Weights of a small transformer language model.
Size: 18 layers, width 128, MLP 256 SwiGLU.
Architecture: RMSNorm before each block, rotary positions.
Training: 163M tokens, 4966 steps.
Each number is 500 + 40 x the weight over its row's rms, rounded and kept within 0 to 999. Layers, rows and columns count from 0. Numbers have three digits each. The size before them is the row's rms in percent of the matrix's.

# layer 15 MLP down (transposed), 256x128, rms 0.151, rows 35-106, columns 0-63
094:487558465524490493564616509568523515528539571485564508525468521478472571499443475509468547490482515516419517554498594558499514473456526420532515544528477420528547519498540509514505518473554550
100:512514482553475504471364452465500442483507483491535521509533436460483411538497536556477508453521520434555420491486537451483496433507544439465504518494452466489538487557479532540475493522444463
105:539474484560463433473609466544510569477556539558468470539477493521526548491498486547527464485537508463434527497537497510506526457551464480476494422540585495449446502516518515487517423506539500
098:470504530455474518511549460570512494481498501529520557497510604469545586483520509548482531495506509465523466436421486484533432533463489533487440478510559511562461513487514549500472521485521562
097:445450473500454461522749470541497527470527508519447474481512507498483444477525540481520506492493461516480574497442519490486531550502454513483533516445530504475485482507461537545521467417499432
100:511490495515547538521515556482559466537510545519456513489459584496523480467499506505458459511521522497451415599553506465551515408454501448469471524538546491462531499513553493479545501520541430
105:501514419469500557489369500497440531480538486447508550470540511473504536437496491504501454467480555524449446458465533563546502442537514465472513506492553535545440498462431534502474496497524480
101:483528413460539502512410442496451487462519530464440490479391487562466559464483516513558476484472491504516444525453479460474475460477483551467427430458474506500507535468467422509519507521521504
092:489564518510506502487613522452545510473457517458491486478521501538489539529436503459556506432510508472535507477502527509430500494553511497522476551530493492473477450534518547574489459587516500
100:512504501532477550466539419496516419438446525492481501538497533481422513496485508550537564504473414487520574443468531496437557449473522470496520545510504422539530480471457495495554519534422442
103:487529505513476505512514517541455538532518543466519514532540486461519488548498519501453551525515525475422507493534497477566500520435506571393519403504421386472510470557423502523512563456482508
098:469435447445479477494451463439477491479496494513440506549464502540486563453503524486510499477530503521574478406504506465477480426510428520494501495533553547549515552453536490456479511507503481
104:482519538505443510482438466502518505550537542545496487556503467430532513489497469523578496441524455591512511549528495547600514559512513539566450574481538493551491537541551547478488455527479500
099:503432457465506488577430503455482552588468533486535515496426559546520480545507483549508462483516496487476559520496511519504564486511513495436564382524502490442455509478451502514492455448496478
097:521506468514428560563500529439495551396476523493468492495454534536500515448500511514457419525447567433561520527484493507477453514517556521465571505495502483508523433400500493554481468497521535
101:481501455404455471526563482441485485441523455544516438532480457532494491502458565515610558505566495491438516484527414574518512515579501485462471513511485456478500547556526491501440427478513439
098:494480445468545471473638483505545519527453519501497479497536458494532523468440486540481442500466463474439512476479512501506437510509535519587507482503450479550525463514494563557526504493484498
100:515439496507423519474493432526520471523516478512501428512501553461458524488430507547460509425521522545495545546462464458460415483518545449486519534479498374488499456482563523484496465518515515
108:516502513490506501461578521546547512534510475454463587441483551494449550520524483538517472486554475479545572519467550496561462561444488487488507443534488504483512552546488543501478529509502517
099:502475575523407452539372496476522430486464511460464522495490496475524496512519517578550491521455458498515492485496517547540486489569530479550525488454452501534436479517512464441505518490535517
095:607482554465482473465503494458468450447490502426488538450484486480473492569485552473526541584505392510504412469534461492476473520451508484497506467522489522488468506490437521511444489516524505
103:424507512551504486549749470503447507505518507528503426543528441519461481521475528570569502541511451460460539528503493477531571517498509432598427535532511469516501508478501484532485518474462479
102:499493444443582496550568499478436467437553513507509491512513497575463520519513530493505514554512504427590468496520553533443460488494478502569511509494502579486504478458477525507502458535464466
094:434515449511516490519403537560480481430482566532500454489602515502498424488541514507471504484495511449529472443502518401504461516506498547523515583447514503481545472434432531433456560421425450
104:493524469535473482554773520465450555503512464499456497537522480507469619533500522541511495500484475511532601557497468495487455508490549538531492551466473506516484528525484503509498499486524497
101:524504511477538557482489441536487510549547466537509540466542490521558448484429520471544524450530533523528442495426467512523500534462542490547440487479478519543500445480558470485490485563450443
098:539526494442516531520422467473487513505471453478468517524498499458427540438542498455457524537499478559493531482430520515528510553553534469508496464479502504457427451511491398518488551478551472
101:546499523478446489466469496521463503480554493514514497525519552546398571483495544481503488450462544505603447550495489511500462476530516555427423480522467529515521507449469472566471446453502477
095:405489543542500521449573536557560484509495514543548529472420526478454475492538515469480540525477518482538549509497490539570529460470587511478531511541535474524455487481487551475438498464482453
103:438527484442511495531614556469457524487534522554479522517495429461534434458483512417448499532482485520515497496517468510537372478520472524445502459469475503557508475470550447555467457459532492
100:458525508453487543491441524450521557500452494475534464450458486468503565523460542519498465420547476533560574472543436518499457538460562476531527501516460546460540477388455396467494528500495535
101:517485478573455536535594514409459559497534579487499414510465481508516518570540505466421448489572515543497455558486517483538526475498528504570518506506559509443493418496551495514488491542535503
103:518402516445540475528529481513530447465505513516460524511483454505593472470503457568427528542501482503463552550477515519479545555550553530569502475417488520565473507446575501548517515463492456
099:502497454506518455513531523540441493512516515487501503446532502565471489488423537460556496478499457496425481513498449414486415398478522414520501491451518466480550470543527474506555498486446543
096:525523534474507461475498584503513500463506452482377502461469499509470604480495533443567489509512522515543496487451525496443502524537467552428525467551486607517513517482475435559496499521502493
098:503450487471524486437327503466541487483415519454489509483551475512524539489536463504450447491493495469541524512511441481478538496486529530500501527500490512525547510460490484547498476451521478
094:488449533419520541415497432499521512496503492402479575439524545455591491501441416549492493523474519506509559468540485508502480433489554532500466523515505484513521455385523576519535519467521431
099:507490457478457502466212522469546490484506509437502493504489496462527534495471536521503508470499509481526433527518448546490557488508541457471487529453513506525519495465481501522463518577466491
104:495454510478544533570425504476428465551544489517498452535444533484486501532533486496487519502455534531532547514585475535468465460495490414512457504528460440491542504479467581503546436526508501
099:517539463535544516539470442465558511459533503482512525506482498453460568514439516510481479401460436440528445495521485495487467530548466485539500573499456468554554536508499470538593480540467483
106:504527551539491522535374515494509582560503522455553489463435518520533465482509474518483545499562449449504504485479509397521470551546515464491480548542493474500539484490405527535519475481485463
096:404477515532449544486677554511442481526533518486481547485560507451526457451521527467574467545545419551480545517448468557455548471483513486539535497502466490494536510522518474493569579498535525
098:512465495451534506521490505429569490499445512435509500530493528502601531398463488488459524577514526442471450537588517560510530521573577493524510509514557556496477555474509557505518420480433496
102:472418446550576502432424502514541529575557454542555556532545507434473534527482494517577476478457533444495530474476422494498438468429457504489518531556441525436495462511538447479556545450552484
101:567517507480456501528420516511474551512485497554547482468544535502450484422546555519462502514502498466484491527482512542558457449510541445482566561441508524533520504573497549496480518437473561
092:479500440562478499525514603576502458515519472509467562473548468484469497487444553483494507448450526496467524462485498489470544438507563484490556523433503438416540470556538489447564552518525541
100:538511506563543454568522542552532588491474476555561458534513480535426588514514487468496487560531562537590531539493520493530451476575510483535469473468536496520500512467462546406539515480489456
098:502469447598506488458616508485572513589538508458507521498477490548514558490447475516491516545542506513527528505532508496560518485569490504486463471419428480507469545510503545521528452550491451
091:472509494494506590582519487543520475529470537500516514567494510509468479478433509508445537485435464516496538514451493484550488476510507500539515543532497411505503472489539541475551500523447430
101:520470504494505522540601484496487569512547478410536450500510502571520450536541447530494486496518501477506470518469531501463559520465527439545463523487460565481466500476486565519543526496551525
099:501599473486489494456524497469453510498397549481501561538515527520490532483534500437489521514417458511405505491541476548486530467449481504442501485528470444497521543471474485435462536438488551
101:510483469443553506510571482535513491429525503487507488541545485532554528541442491439510518547497449517524571499539554480592536468504473494629477516477576432493522498484551515521473470539503571
089:501494529522480503504669553449511491490510472556479508476505513489545569578502530526497497632512484529535490512507524486535487471597528505495487476486507579521545515532544550501481557457500437
104:485550541503504541503401559479518514584419516508465530513523487452565520482524551474561504553434509472528545484414523483478497500591523496403498539476507501522453559478437517531473521524498479
092:578512537459504491493660582435539522477500467470443456431501494549476539474444469503488482465454584516535569534561525496525496508487588490511454537497531548467455519512546412532501475526534419
098:448458546578452475493561498530503497487444458544450513463480494436475520504476459462494497501542493493457486497466477475447425539489474533494522530431475476406545496577458492443594559457580509
092:496527489489526437504490577540520484517488505480531560544552479512471497540514539471571537474467535549439438421447522531520482556519444554515509424573483490445539566590498554490552482497503530
101:474469427482491446479502415475480449423487439460488470549487464562492491400511478475515524600497457461452555535534487516514480631475488561451477475512561496504544513513466503521499417523553508
099:461533523574459519488459503528528517533562520506489483549539382465567448485475546535474555543470507534503542477512464519487526451445538531465524510469425396474532550489564455464561506507537534
099:487498488520526466439572453454524486539511511420502518508532525523524540462521520577475503464508513443541570490517508507460481534478510493553452525544548422497499463533501527572541481401555476
103:476458442450472493469482496537409536496504455509534542558479453512500466545519490500485486594445497528590573472491494509536438527474488482458448548508467412530527531471480471485529551501484480
100:532565555442553505475340602558535497508472495558486559518526483453488482504501466470465515480516574494504440468437521502497470505491445511468550529460459480463435442449499498451522543512501503
099:519462489511524469516403483478487517478514509489535486539469495456486541442500487497500493568512481474483557513518454482476464520489441533471504509518494525530587383491479468457572449467539537
099:571517519479423575504618516502392494519470446535514522544509505488539525531467506486543473498466506501447376506585444479496470428493471463479431522499425447524530484475517484532495442487413544
103:466471528512507477554414508486544528489490469460454473518520531604504525480456519508532492442427467598483587495488497453495478472429485515553492443514481526512523472482589425484555439522537538
100:544536492468500475511453517543539506553481454472454432487530466485544483460479480559480477491536571503464490527512492487495492597509473555666449465500435544414522457538523521526464507440512529
100:537439527524472461543526452454479517476466443411520503523465477518537571487488467499456522531487452532451577554559495466437533520575517509511438473553543552529429518484474465502488509569485512
107:575453465560493465480392560541422517465465473511483452498498498555482477492501500547479528498476501498517552422522443509487556467568510539499481481459494495432495513540513521555495502475599465
100:530516524453537541436449575517438454530556465504503435513516478443477487490428545499530538445514453474578435433497581507548485458460549474530454458515521441443498576500470555530496518483458512
103:475512480466499508474669490558419489502448481463466562563531509468436527481502560514575531472491445540459485481545499445521475539550466486550510598511469426561518472481522473445546472485521511
109:574531403456558487439604510521474504500500462498402497489535550465453493465467526427490521511566555551524398486536442520543512512476548483490492523519541532466483501425460535560531544522501451
100:538484548494477560501403532525439520485551533457469523507476519501529519524540543499510488553446541504472519507505536543570435539407557569462474485470397446476497508488501529565493537499554546
# layer 15 MLP gate, 256x128, rms 0.158, rows 36-106, columns 0-63
104:513497489496533497520438472519466544478416473510459487489501518515507469460473461453425514366536473409472473465426507469511441517512484506469532464589554566453464495521457519485471461528373520
098:465494535480518471556516500490501514560503585547463488572523512487433489492549493545538543506569402452494441475517559475527430480486469503527490431517585464482442520439507488432486481490547454
097:477523443499445479464519470600595460473479516510498441500557512477521488524554492422527539482475501537460483474524534477501405487490478518485542489489447487438507442562496464535489507494517507
105:528527534518511503506440478529504509440498511506437481473482454447500494486549510489448474512543480492483479434488430525479453532474428533520439503603505398445422521521472500503488485458493468
101:534460458472448563510435454524549504478442515495510522484582492538563467485458470463529436508488497488508479437454473436470500454458496448532533530485411448506465497496495404470479474557477524
105:429519469492497492562454521420541520518528480479470477447454518526480459448528514509575447504482422517540430507439562435531433507522502483454448486502495502426472491506523527490473513545454484
095:540483536568423472519468580465491529497481486532495535509471416439507499487434515439470504447487467493439470518500480486501463507515486502541494501543428483481474508453476470484491496462486488
096:475488495484565503533439481459553499494516511441438586551541507520459481451480486412459537466503526475496518488556410486493492527504497439499479551538524485515565497509452464492597440480437491
098:549566417464500529495515519460489521538457487532547530498506466459500484555535529432534491493466473420521506575468517571548486476511455435517559563460497458536474481552457448489562436568456487
096:529485516520550533472498450473525528403479429556469507496462498485515537597502522433496449461454470513472442518424500545548483558495530552481532504559510482536527447466447525507498468486476484
097:535488467510487526500507464533581440498477432544500479485458574528482527528468505548536520509463479480475470532543570514502509429492506561561524532488546482581443573505502547498467494465475424
102:510475497541541541503483499587451503512403503551511464486500491558460497546539547487520525520413490497492483525497557520490514529494447439454434570474525459479542400487514447448469485437515425
099:533532483481521563477460568469568575534447498589512554472559529533495489563512460507620485476485530486470447435476524490493533460484545520461473436591498538510479463471430517513491479502408552
093:573474450485525488499516428470499482513429480472520533508473524453508522475549538465451535468485470525457488584529567497527517488488469495483501428523477534497559455506489507496482488443468502
109:471476501447500497545494482476489527476458544557467472524555515501433546528506518504479442461418407530394517454493542454556449453472463518520495485500552512492452475542501528510511428454482509
101:461542516479431523432463488504504574488454537572485540520523526492517514531492468543483448501432517443438469493462478497557541521485502486566422476563559508453479528591526481453589529477498493
111:454525527516464458472476435447472464438467491493471474447462463536458577543548485476469494502494472464444442492509443442546449524532404524438440478451483499475419487515521423475526548464511521
101:401487494533509501444483550513513537396431511449485490472536445488496488504520529485490471515512515511508475487509521473507460512496473403517464539497624460438490468454519496494510517442516552
096:567560511572471528413555474494513477451561552593517487508552538486429485477532473550506446570555473514509511451495448460487497517517463497483449493458458447589515498544496479425545507475523593
094:503394435481534455541458501499468569489526486481563496462500528521541560507535511482479457527528598480526530473443494558536547459507493480416583429622479553500533493480538500465519543466558521
098:472489485507515485402475493488489523501462479526452514516602492510524482528481495537545435548515473454432510572531480435499444490412451453558539547553519474473528522570459473497533493475515448
112:545448548530545551495467457562484494517479488481512445501480388545470449497500412509530517464469418449500506508451565475490460463426520502455468545520458459490465496464538439473475499497554564
095:524492473442521562514436524523490509468444497470487480507574390463571453508431498511475394501498505467448454501545569439513506464522478481466497584487499596481495494495542462523536483462464519
085:405469545432527552480487550524541446480436492469555525466532570551496493496510502452484410502525560478490485507448576495534464513447487470548531592523511480480418537497465510520553523585486547
100:469540486473531513479506463462439530587512550429577503486522499523532465499507532531546519506509460504537453507449527486496491533495476481498461477502510499502470480498602481470530523443421556
109:522525426483495517447491479533554548518433508575457492434565494503538493553508507527496486471546469478497453490482552427544407523438505441428461530536483494494502475480453477478503520487529555
114:503452558404538534516452466547528531455472583611473483463531444511551538538544518428457489496513471495505497511535532515516507572486523490558500474502518505522522499473454459509486501484472477
095:443531522564554554531456499475525483489476486510516513509465539530439593423463529456552567555514443488557494527481521452513548474538512512472564504499541585543542463453498511477494531513474530
100:467459517463466504511503507547465416463530488511537555534504516450542574490468481486480481505427550504478488562449469449503458447525444561496513510512564538486467488408436479523519440543511438
098:455550482438476481437469562458438521546427452524535471473513457444470524499514467570539488429528503459503575479427457507546490488489491433493520498570513448541537507491437439469490489523467502
109:434546561491546557459457496491519459494462577507543448435477437530458461514536492481609413531499487509435529504520530516569460494581485503466512539472506418498468428500486514501572521518512523
090:440467523459516531563497422454506506510510517520521524461546566505525515538520474471452529472514485468452447494462483454551501476519502475503510466463486411504477460480536505483519545475521561
106:503462546521558599517476466502512507499473557480450504487513428494522446479461449552505433512488412495478436382511500440470493448504470434563483532528469518433519471496482555477525533519495506
100:477468495471508560492480483478478478423536528484511493486506441458513493422450495411540493520478454500488522442476479460502484560503535386504486531505459535473458553494492498518492592429447504
101:521473527418475527435475532529516495462412500472443400492534455482514557509488458420484449485501544531498519416515490460488489535383488474512542510486435456520442479467511422471542493523587519
099:518480470536555539512480473553526517466510497500511551514559579458524402444459444516529435552494443506432500440447490448509403531475500442495450533520478557438534339494504515485486529551444483
096:519527438492413531504438514526560431452480517545457506456449461499569421463450480457501423534498517458521470545526508445532438458521511482504509567517489520493401445521553525478520521472495539
103:482531553522498494514454557557487500545488541591510441483510463506500482448479489474534461505574490426526472493497529535601530549532480517418529499532456510502554482536465539489434549625506544
103:496560477495481458450496579529540558466476480566508500464526481483531516426560538514537480517461415441460487507479507475595477493415414494483480466495521510534445463507478512428482544467410512
098:542482481556520490513470572556460515519493457468509481419550506463562502517503482463517510491563486515528551457485568549537538460539477560558492489488514475431479501502501420458559487440480468
095:493507481535460593513449472473492542491517500503503551542397407516497530571496443500510448492499493502524482459533478511508473474490488463517507507567471491475480555564541541552537580514462526
102:450490509563570431488474433550563510485473538538481479546504584561519449492522570478542478515470488495490467494383513555554491494520512483468475568548526528435502520485506537478462514517489505
102:494425541531533570465504518470531560511535436528475610494533484487498495511594509486505487526501489462504530533463518502526482470474461540465468504556536482453497448457539517456419518521471475
102:522531531467571480499437488519521531526569512467517528514493526472536430451496459569509439573532447490477500499530459472508483484508454454514527510544438509549520486440538524481452464519409466
096:515512457454493533572491476525499524530475517482548556571510467445475500515554506561458514493438570514472503565453582464436422507486440495538521565536541558542504553504465404496483459455511491
103:548508521518490440527432503532509545466457469510549474464517457392521454541559445498540472455550481478520488493556480453499475458468489476534525524442486533522454529507459497462574481440490637
099:444534524511489516469462477509475529445485442547477495508598471465493536503545406519505478494528469457517447502458507410523485550433440508481505497536503463475527514483473528442512486482522577
096:480503538547542472488513522406534621499551505522474478491556473495598498548538540509588462466518528567464523499539481535487536591517404508506534453481476556557552501510476405576474499478507524
104:512515487495479443499489468501518520469533437513413552534518557523528586453506492509469425481514533513478493610560525453525480439433498618525470529495522499515512462478496519468518480495507539
096:519457490550494464569502553521564581504527508530520553552527493492540554547468462524545564481431566485487493539512452474541494468486485559495496576527603522498512439425475538530577494500566511
104:502503511434515483463457507537512451429534468529526472425566539506487489566461519487552504477403455464446472486489436497571549498517537559515470470443504434505504511474537564477541593481481482
101:435489499416493464500475525478491455516544542412508496500541575503501568534498486410522539441411538461564504440543543491563518516415469437460492465511460487421553532533478527412518532466510528
098:470480505498479500548469574467501461514541461501561592486482596511550486581440559512499432545472516471577461463522526505515523446534468500522480484547513437533467500546568477501544503560434500
090:460462471559437477481508511504457494496538474526483516443508470423542475552554465520524475555455441544446523481476524473480474551441527511489454522488478480359540441514505514533480525460429496
096:491511505456440564453515512501569504464460468539459525484498512488503511505473482447503463408436581489566458491488514546561569459442422514507478467464517480545538550462483511529419502526518428
092:483487465527483521452482492482588490434435485491516492543563454471439475528443541474441468514557516536467496476517446558494508483408509455529546505520488405506475538482520514487536461587543524
097:471435513528487481551498501468528571458461430549555527474501434524585567522495559450492484505532451455495524477479526535570570522545439527463547509426473501527571448490551503518511535558528547
098:504445500522459490596500523553484507460427453502555487500505557592474541538517507497518452549480489490430467489449417552571486551591467474460536509487528486488435487521477457557447444497492451
098:538572491485546490466467471438480534516524491481494447432465473530496477542619527519533448518550511455493484478574482502515503463458538452487504521545519507467509471506521531437453404450493571
109:499486517498489478541468478542458535510469473444442450493561509482511509489481554463583449515488440508424452493503465501523522538457463491506370501470517533489450461494479506509439507530445576
095:428440554537537516485462522491498519509481494534464547520476498465447574493553495492526486499497514437569431508434514528567563495449433468507568503438503535441432518549483482521503471523447506
108:526417489550473506469446475543517505467431508503504576475478486508500536571531516512587544475525517498446484458472456477563497589514439485493575502494524471470489463524442511530485593484471577
098:550455383483451523527462561477493496495491496506441463540542533430596560460457486460470501505500551503465470557501527439580471545524484493479533509503459439492488531427494512455571511558516604
103:509410592468518550497483515482480531476532500505543500400539515443509505487490508447499461491440472449486461483549547522522517507545511493545508549565527505463532518493462455542527491440528488
102:516455489589539515504453507527578517477466499563507482473529533553510534355502389481525515490452482511463498477465478537510471472502501546455521405468548469513425421528521444531484507502493526
101:478459553540496489479427471517505490518564492545522499471470505534414498493614536501480495512514541456526428517398470503479510458517439561502560534530567519540472453551446547486440536509549512
101:448545529473559476550504516498527530458478430449510434407543529524472539532514476459523460480571452478470524513530518421535413482427509505484540430526503537574486463498501465470452552485533469
101:493526515405481549468482509566498443466494499506567472511462495570537507485523461486501520503528480507534483551477479473494500569495512420474492473487462531488482468543480528504553523471523606
097:469540491489497505492527444507485502437407494486434420542525448465569521569531440524530472505509501454480503562511509488515501554496495441455510514466471486518450439449522552518544546495511538
106:415486503513596499498344473499494540427512531459511462506508499502528471477506469496417425535491473445459498430430557520556530449474503480459476507468490515416472529505479472531559509463510477
104:537492478457474564494452554508639452542477453475497554477544468475491590507549442490518494527469464430460472462490519441499556425539485445404474500521486527493417505484442441527567521455542521
# layer 15 MLP up, 256x128, rms 0.154, rows 36-106, columns 0-63
100:519523493521535504459478549553514478482558616566484528451485493503475421529513525520497489535507440549475522557498453579560488526515492447535505539567447487482479472470442501521477535449485447
103:467503422448466447500501505476472519439469533487528641476461592459497468585491569477503466502506497439588505510519495524507475497572482561465463488562540468460481418498515439456514485496559460
098:562510481540522517552499523490473492529509483410478457457518415472506497534470478565496454481502398412472539435493508474470494498521507521555557527552517555564391470507525489539537534573579459
112:518468541504510481430486450504512479442387466534467471482537480513446472515521414549521464481511497442559477508491533426486518548431541491510477523548551456501515512477486547442555476472564496
098:515488483421504473476478558487482508599488539477504478481445462481435520529501539524519509474484459472501556429521472498501571513435509475459517448508529540480534486400497459461479516470517532
105:520483471508551503491532536570459532483502502481475506523521543506470478465601523450442464463546529454416555482445497490539491459521470475513500425507564511531468465473501479422478554596462471
102:563475488442470505522509500457519421476535536418476479476525513457534496474483460504531551507523462483489525540580460558495543465519480494548460574536480462493568524528487507495503523572451546
097:380503427561462510537451447480519457516520457460534526512495474542522435492531474494541547531561534511439547505567476489535429408513484484476486504513441524550546443526511461489578532451481490
102:582444570437538454539503510494513503514514582501533527463552530492530544404473473514565465544514522546441537496488475503528476529507478470470461467533472507481509506489446478463499500510465543
100:574469478525523552511482536578532524629464566428431525427529517536537473464438469485503507510518499458544448492475469503527517462455451530501532492472496471422588499432470422486518435512488576
098:525484553520512458497472520559474468500477491431535476560492465483475480563429509497529476503467472416416460561499493504577466524594532522502424533513472498468443485527411579619493488513504548
104:467419546572544424571447476468494456501473516473491500480457539597543534407461512518529523505474538519446510510454507458495575510514468457537496500529562485517465484385518510529501511482530558
100:444433503410454483570508546520455504510560484515465503507500588552481531432522414528489538503468548487508527540562506525565522459485562497519529456503457500481506525521534483433557496559463447
094:481540528500509454362512486536458408520519461497520461503506507532515497541467533520486502513442483476432503492507455426445513521557456470529508505473589500446514502506460539449506489510556420
103:507387494477467454504487511468474490481570561492470498518563528476495489588543605466413463521517447552507508499522450500459472538522463482520542438484554509457555440494489464577479506522539505
096:532478445524524491520510507412523556484526482536471459470503587542553525477558525467527508506510500492442476496453544456476532489508494496494422460457586501458539450542497530534580455480466351
101:478492516578583518441526520522513464416523570628561477519518465543536482478524450520504487432503550543514489485530522581455489489485491470542492531543499508466552487549470532510398508473510455
107:505460493511508522510493493455573429494499471555536509505477508508441536498504458363506510531472480534487496474445551455469544513472554438472473523533544460479498554502480510566558429530490547
100:507479543483514464487522514578540445433419459490485498459502536482467481510468469424504609449506474504516492472492490509560425560463462577502498412535487511535564482517511461561470462549494490
094:458466447537504473599464556466538482550479560620529496463446581458526501514426457538478458433521578566593510519515491496484485568542499555494481463461517570509465470472485479490546478455497511
106:596537513442505535400476471515536524450393466519505460465557500491519533557476463495505452496482526507519496560548476544489530546487445500544440573494483470522457417497425484506549478543519502
105:514398520495538453568466477475520507519447514526496520439500436501523447451436418553477541474462438536404514468510550513473492492527477453425523496501510474511443531484493430480502506562574484
101:543485533568537475474521492432475534482519510517515457480460542560461480592549518506499535402445570527507511516479476527479515516491470496459449416506513441497494497484473441500500518424453507
101:442499513433527564463443505426515434542487468507534525416551486546489476473559516405525436520473520577531480543465527466490454465472528449532465551473520507481436504503502498495515496575520504
101:531484503502425475517513552546454507523488469453514410441496438513504407542484447512489493479532461469487515508570480443532549542494543481515429468492461510515502500571499493502550570495481555
099:471478527446555520515502555525392458455512505527449476481441508395474490424458464468483480500468526577504558507541483450436495607550507550530526506524513471505459524508496503498536492415446456
101:448528509466500495480516472452537516548572417500503525569494470451523455551439539522527482523450520535456502446461493516462543499530515529506520565548488518432516434507440444489467556500568510
096:480518463532441516475521517508386528561477522410484486495517476454460408530510506507472499502513452487445513464495492517482481417464459531478523507588488580468430542462485458464517544483577455
106:490502493503487474522469515580462502522501504560550445512502449493455462504500408488539533507407468487520508428487523490504540401522537484496434414571579496527553547447417465444474559513500533
096:505537477516448492490565485491496516516494511537499425572492524437463571552476523470503483474489496574505493553548495510478497542550482576493563495534499521586485447497519572507500563517592538
105:471560501460544545461496551447559471519483551507503501517433526512543444564550557435455487495385529504449536510473599473507473551509534467503531493460531511442426402514550529499487432407464510
092:495498472544464480520507416437450406532504546476523484449486562441508521500508469489419518523555525508444452516484469448520548466557556515496474490464415424518499541498524575464509458428488519
099:554495572516485495463563529461509443539464506517473503553492564534541588515567523539533528512547493494468460554583503536508514489531453536542483521518522489555514475535504540502485425457572484
097:544470504490525464494499451538596512535502503471434545498489520506529492528497593445519497506543517458402438443554474502523445499495494425493539555455484428485515527531544475487510472412452467
100:472501527477502482490534421407458528468557452476504497558580570478509439517476540463558541536550472537548455521485532463525528441549486491433480521531541533490454515519566503565544454492489437
094:418536495546568470458497527536481518509517498478567520495505460525503511526503537524509496418502513531489489467420488513479432423447439564482525522475534516471479521560510545474397539535541483
109:560512512520538430551527463494424523522492627536516473526448531478529539516477505528474546470463542580516500458492423569471506506527488553483543440515522536503545526430451472429512444532554546
101:530514486490591458466533481460476548489438550499469439479517526523472486477471549487504492460510450521505454508489474582439537469448489440458440509433508515486485478481464503482477540482500433
100:484493576538480463483512478453596521565556504498482528548511455492547495453565521487452513539495478551457501528570459529464528497469483422565530408525534489499506534542484510386429482500435490
108:500444494504483456501507478541464388513538562538513544504438491515502498519482553528561536554514521540493510475485482496523483549471559522473451482445517456493500512433555495491424568501555526
099:560473544479515501489494436537575554510487530448554488523500509490474549471495520482465489436548450438526487522530556520516452513537485496567461448529492490529510515493509554582510509468563487
099:483478547578570442534493532537501502509451497428550473466465582455466484490459498509513463505523500545529527604484457543516473479526437514494533516514542546542565506491563475479515524505568479
100:450540497342451530531489444516544467548508527501533502523440460499510491463548445434495468483496511501524435518544493508535512495522480450461551532495453421517508491564391457556507447488497539
105:504517445467483463479516543527470523548489507492448567479503461469476517537535501497502481468545511482490487483464508425412537560498521498480497534428551551435495514454476540490529503470494435
095:490520523542539481497528479488487449505535434516449507441546581548431602485536513485494531504607516466490528506460516525517518493521469446546492485517492442553442447532533532499435540547494497
100:508444573397478522481460438531512533473466501474507530473510447426448554515542434460545489464526509421551456500544552437455498436482564467459498470431508588493499535512560443485488499507515519
095:495507461510480489500426510437447477498469455518472465522550455439496528482509458517449487471533472527514466501505536445473508550489469508544471460447459450508524548500550582475501484452612471
096:487503537492482445484484498491497527489532513543487462396524497506525459566574484511613391486570530501495486497523543515528440544519502502502498502461472513485516523557460455551483465493536523
100:455454489477511450482523464412478521538516486542435515529526515464541564474545462548557461501558542457540551444505468503495558502507454455513552497481521514508503453535545548425459522492485427
097:518569431505503517515477445538453459411470489482487464544581476488571519491441542550459462469474475512494493489550518481467408580513508460470491587466515518515551490451444512495481506493472457
100:477522476540521503525481530484547497498469494529519507476454523474515529537429543438525478450391495549486481493520546516478510509502495481487522499506603470445529480443554485437483506421539501
098:457465554415555448462479438518489454519477501509478491476543451518465486492474447453473595479423530439479472394548555470515486494427497513479442519501432484435534511541462509479495498585516485
103:480489510484444436510521541472468501471500514564510429567519519484524516528571510514519460533492482493535496438494447564493452509462529496492527505381435507484540478528490482436478437497534528
091:498527468524459552445494486563572526515521522436490520513449505438443536543584452528452468498476519503497543498472412519509518475391495509522442548505497496421558453514512598496504526403462522
096:590474482560503550506507569445497511503484510515480580523494477525532472502413492508524484490471527520469444445503456535473474487448544507485509499564488409492549500421442470461462434506490493
095:565510505508501463491522523505495502492459435402512535503525468447481495495491476482552547462504483552445496553538489479503475463493498496582450485497483539452444555444490479437514498535501501
102:544490552459480488466494477511589561576509579469546523539529446520495538502443513474500522469526527567522467521430512544473538413556563490513493478446474465502473526584431449448430480522506504
103:555535518548510496484511505399510516510533557481486569458547439495556525514528504440490522452533493456549517449549487509411533547462547478520470520506536544503541405478550484414500453482456542
096:494531466520491478457447462530498563502538517520463475473499470567447439482550414487516474391430485583497512421524547501502448505431469459447508521497477426515482449496514552460510498550490585
102:462545487465499505445544478474573580474436525464462566521505490509493523513552489521484543489516491506515501463566534533527521547545430412499543516562522499483504464462518516465577503539521494
094:573498587476567591536566549491521547510483531488477485549560487525509505542508545481497533494531463464413518432496502464422433446524429522507449550520501514586474524499463480510509500489544525
099:510548534513530433511522431472492545546427467458468452416504522540506531508480468481528517537522445504466493497474500502582597457492513534467447439491453483455505516437539403462528473476490509
096:526499457583502551488467463451473499524530446539511530538443531453501501452520512533480457482468496524479507501517512523490557507554530442508536525500473516477515511520478500479585471524477534
100:499555519550507484447488447460468504563534583503585519504435545462501575448392441531484491473478575475508475535469490518494550524563566505524476552542434474464488460460454529490531485520536452
099:442437504540457499532450539559460510552572556512476535494454448528496504524520499481543524597472527540482469451505519498518484420597543512482541485518535512474523475540553509480483491463546520
101:478495559526466463523471452426476449471583463508535523453483509499477535394512533534442528528553505544501494507505498549460541449550485559536600508502549534598528475541559496513517447547521508
106:492454468565512465436510509494540403527512543474535481471508450527493449533537457507445524523489517454396494516481526462496513475530479485480479474520525510433421449527432534513518514510505509
095:505599479513445479433491475544507490456501462519580473463519465512478553473454554535477528489592469465487536469506491503503476475481532535492475492472460496530495429558466470523489558427588510
103:516487532522578539464532533445575508474471480509462463507483437426502566495541508512524456570553460482488477518552468451534513540536542502451497584547508481467557515540458568480506594547453500
107:514470465521465561521464480485567444524566539536486507505487509515476497476501459512491523501463530481505596502492520521428464574482485533476500461524478497498458508539522468559487529462475528
097:419492517488511536512532508552414548451554560500460492525493520518514448535509599530469488484546513536529493529544471588538423543442481520515523533492451412505543497497552526510436515554488463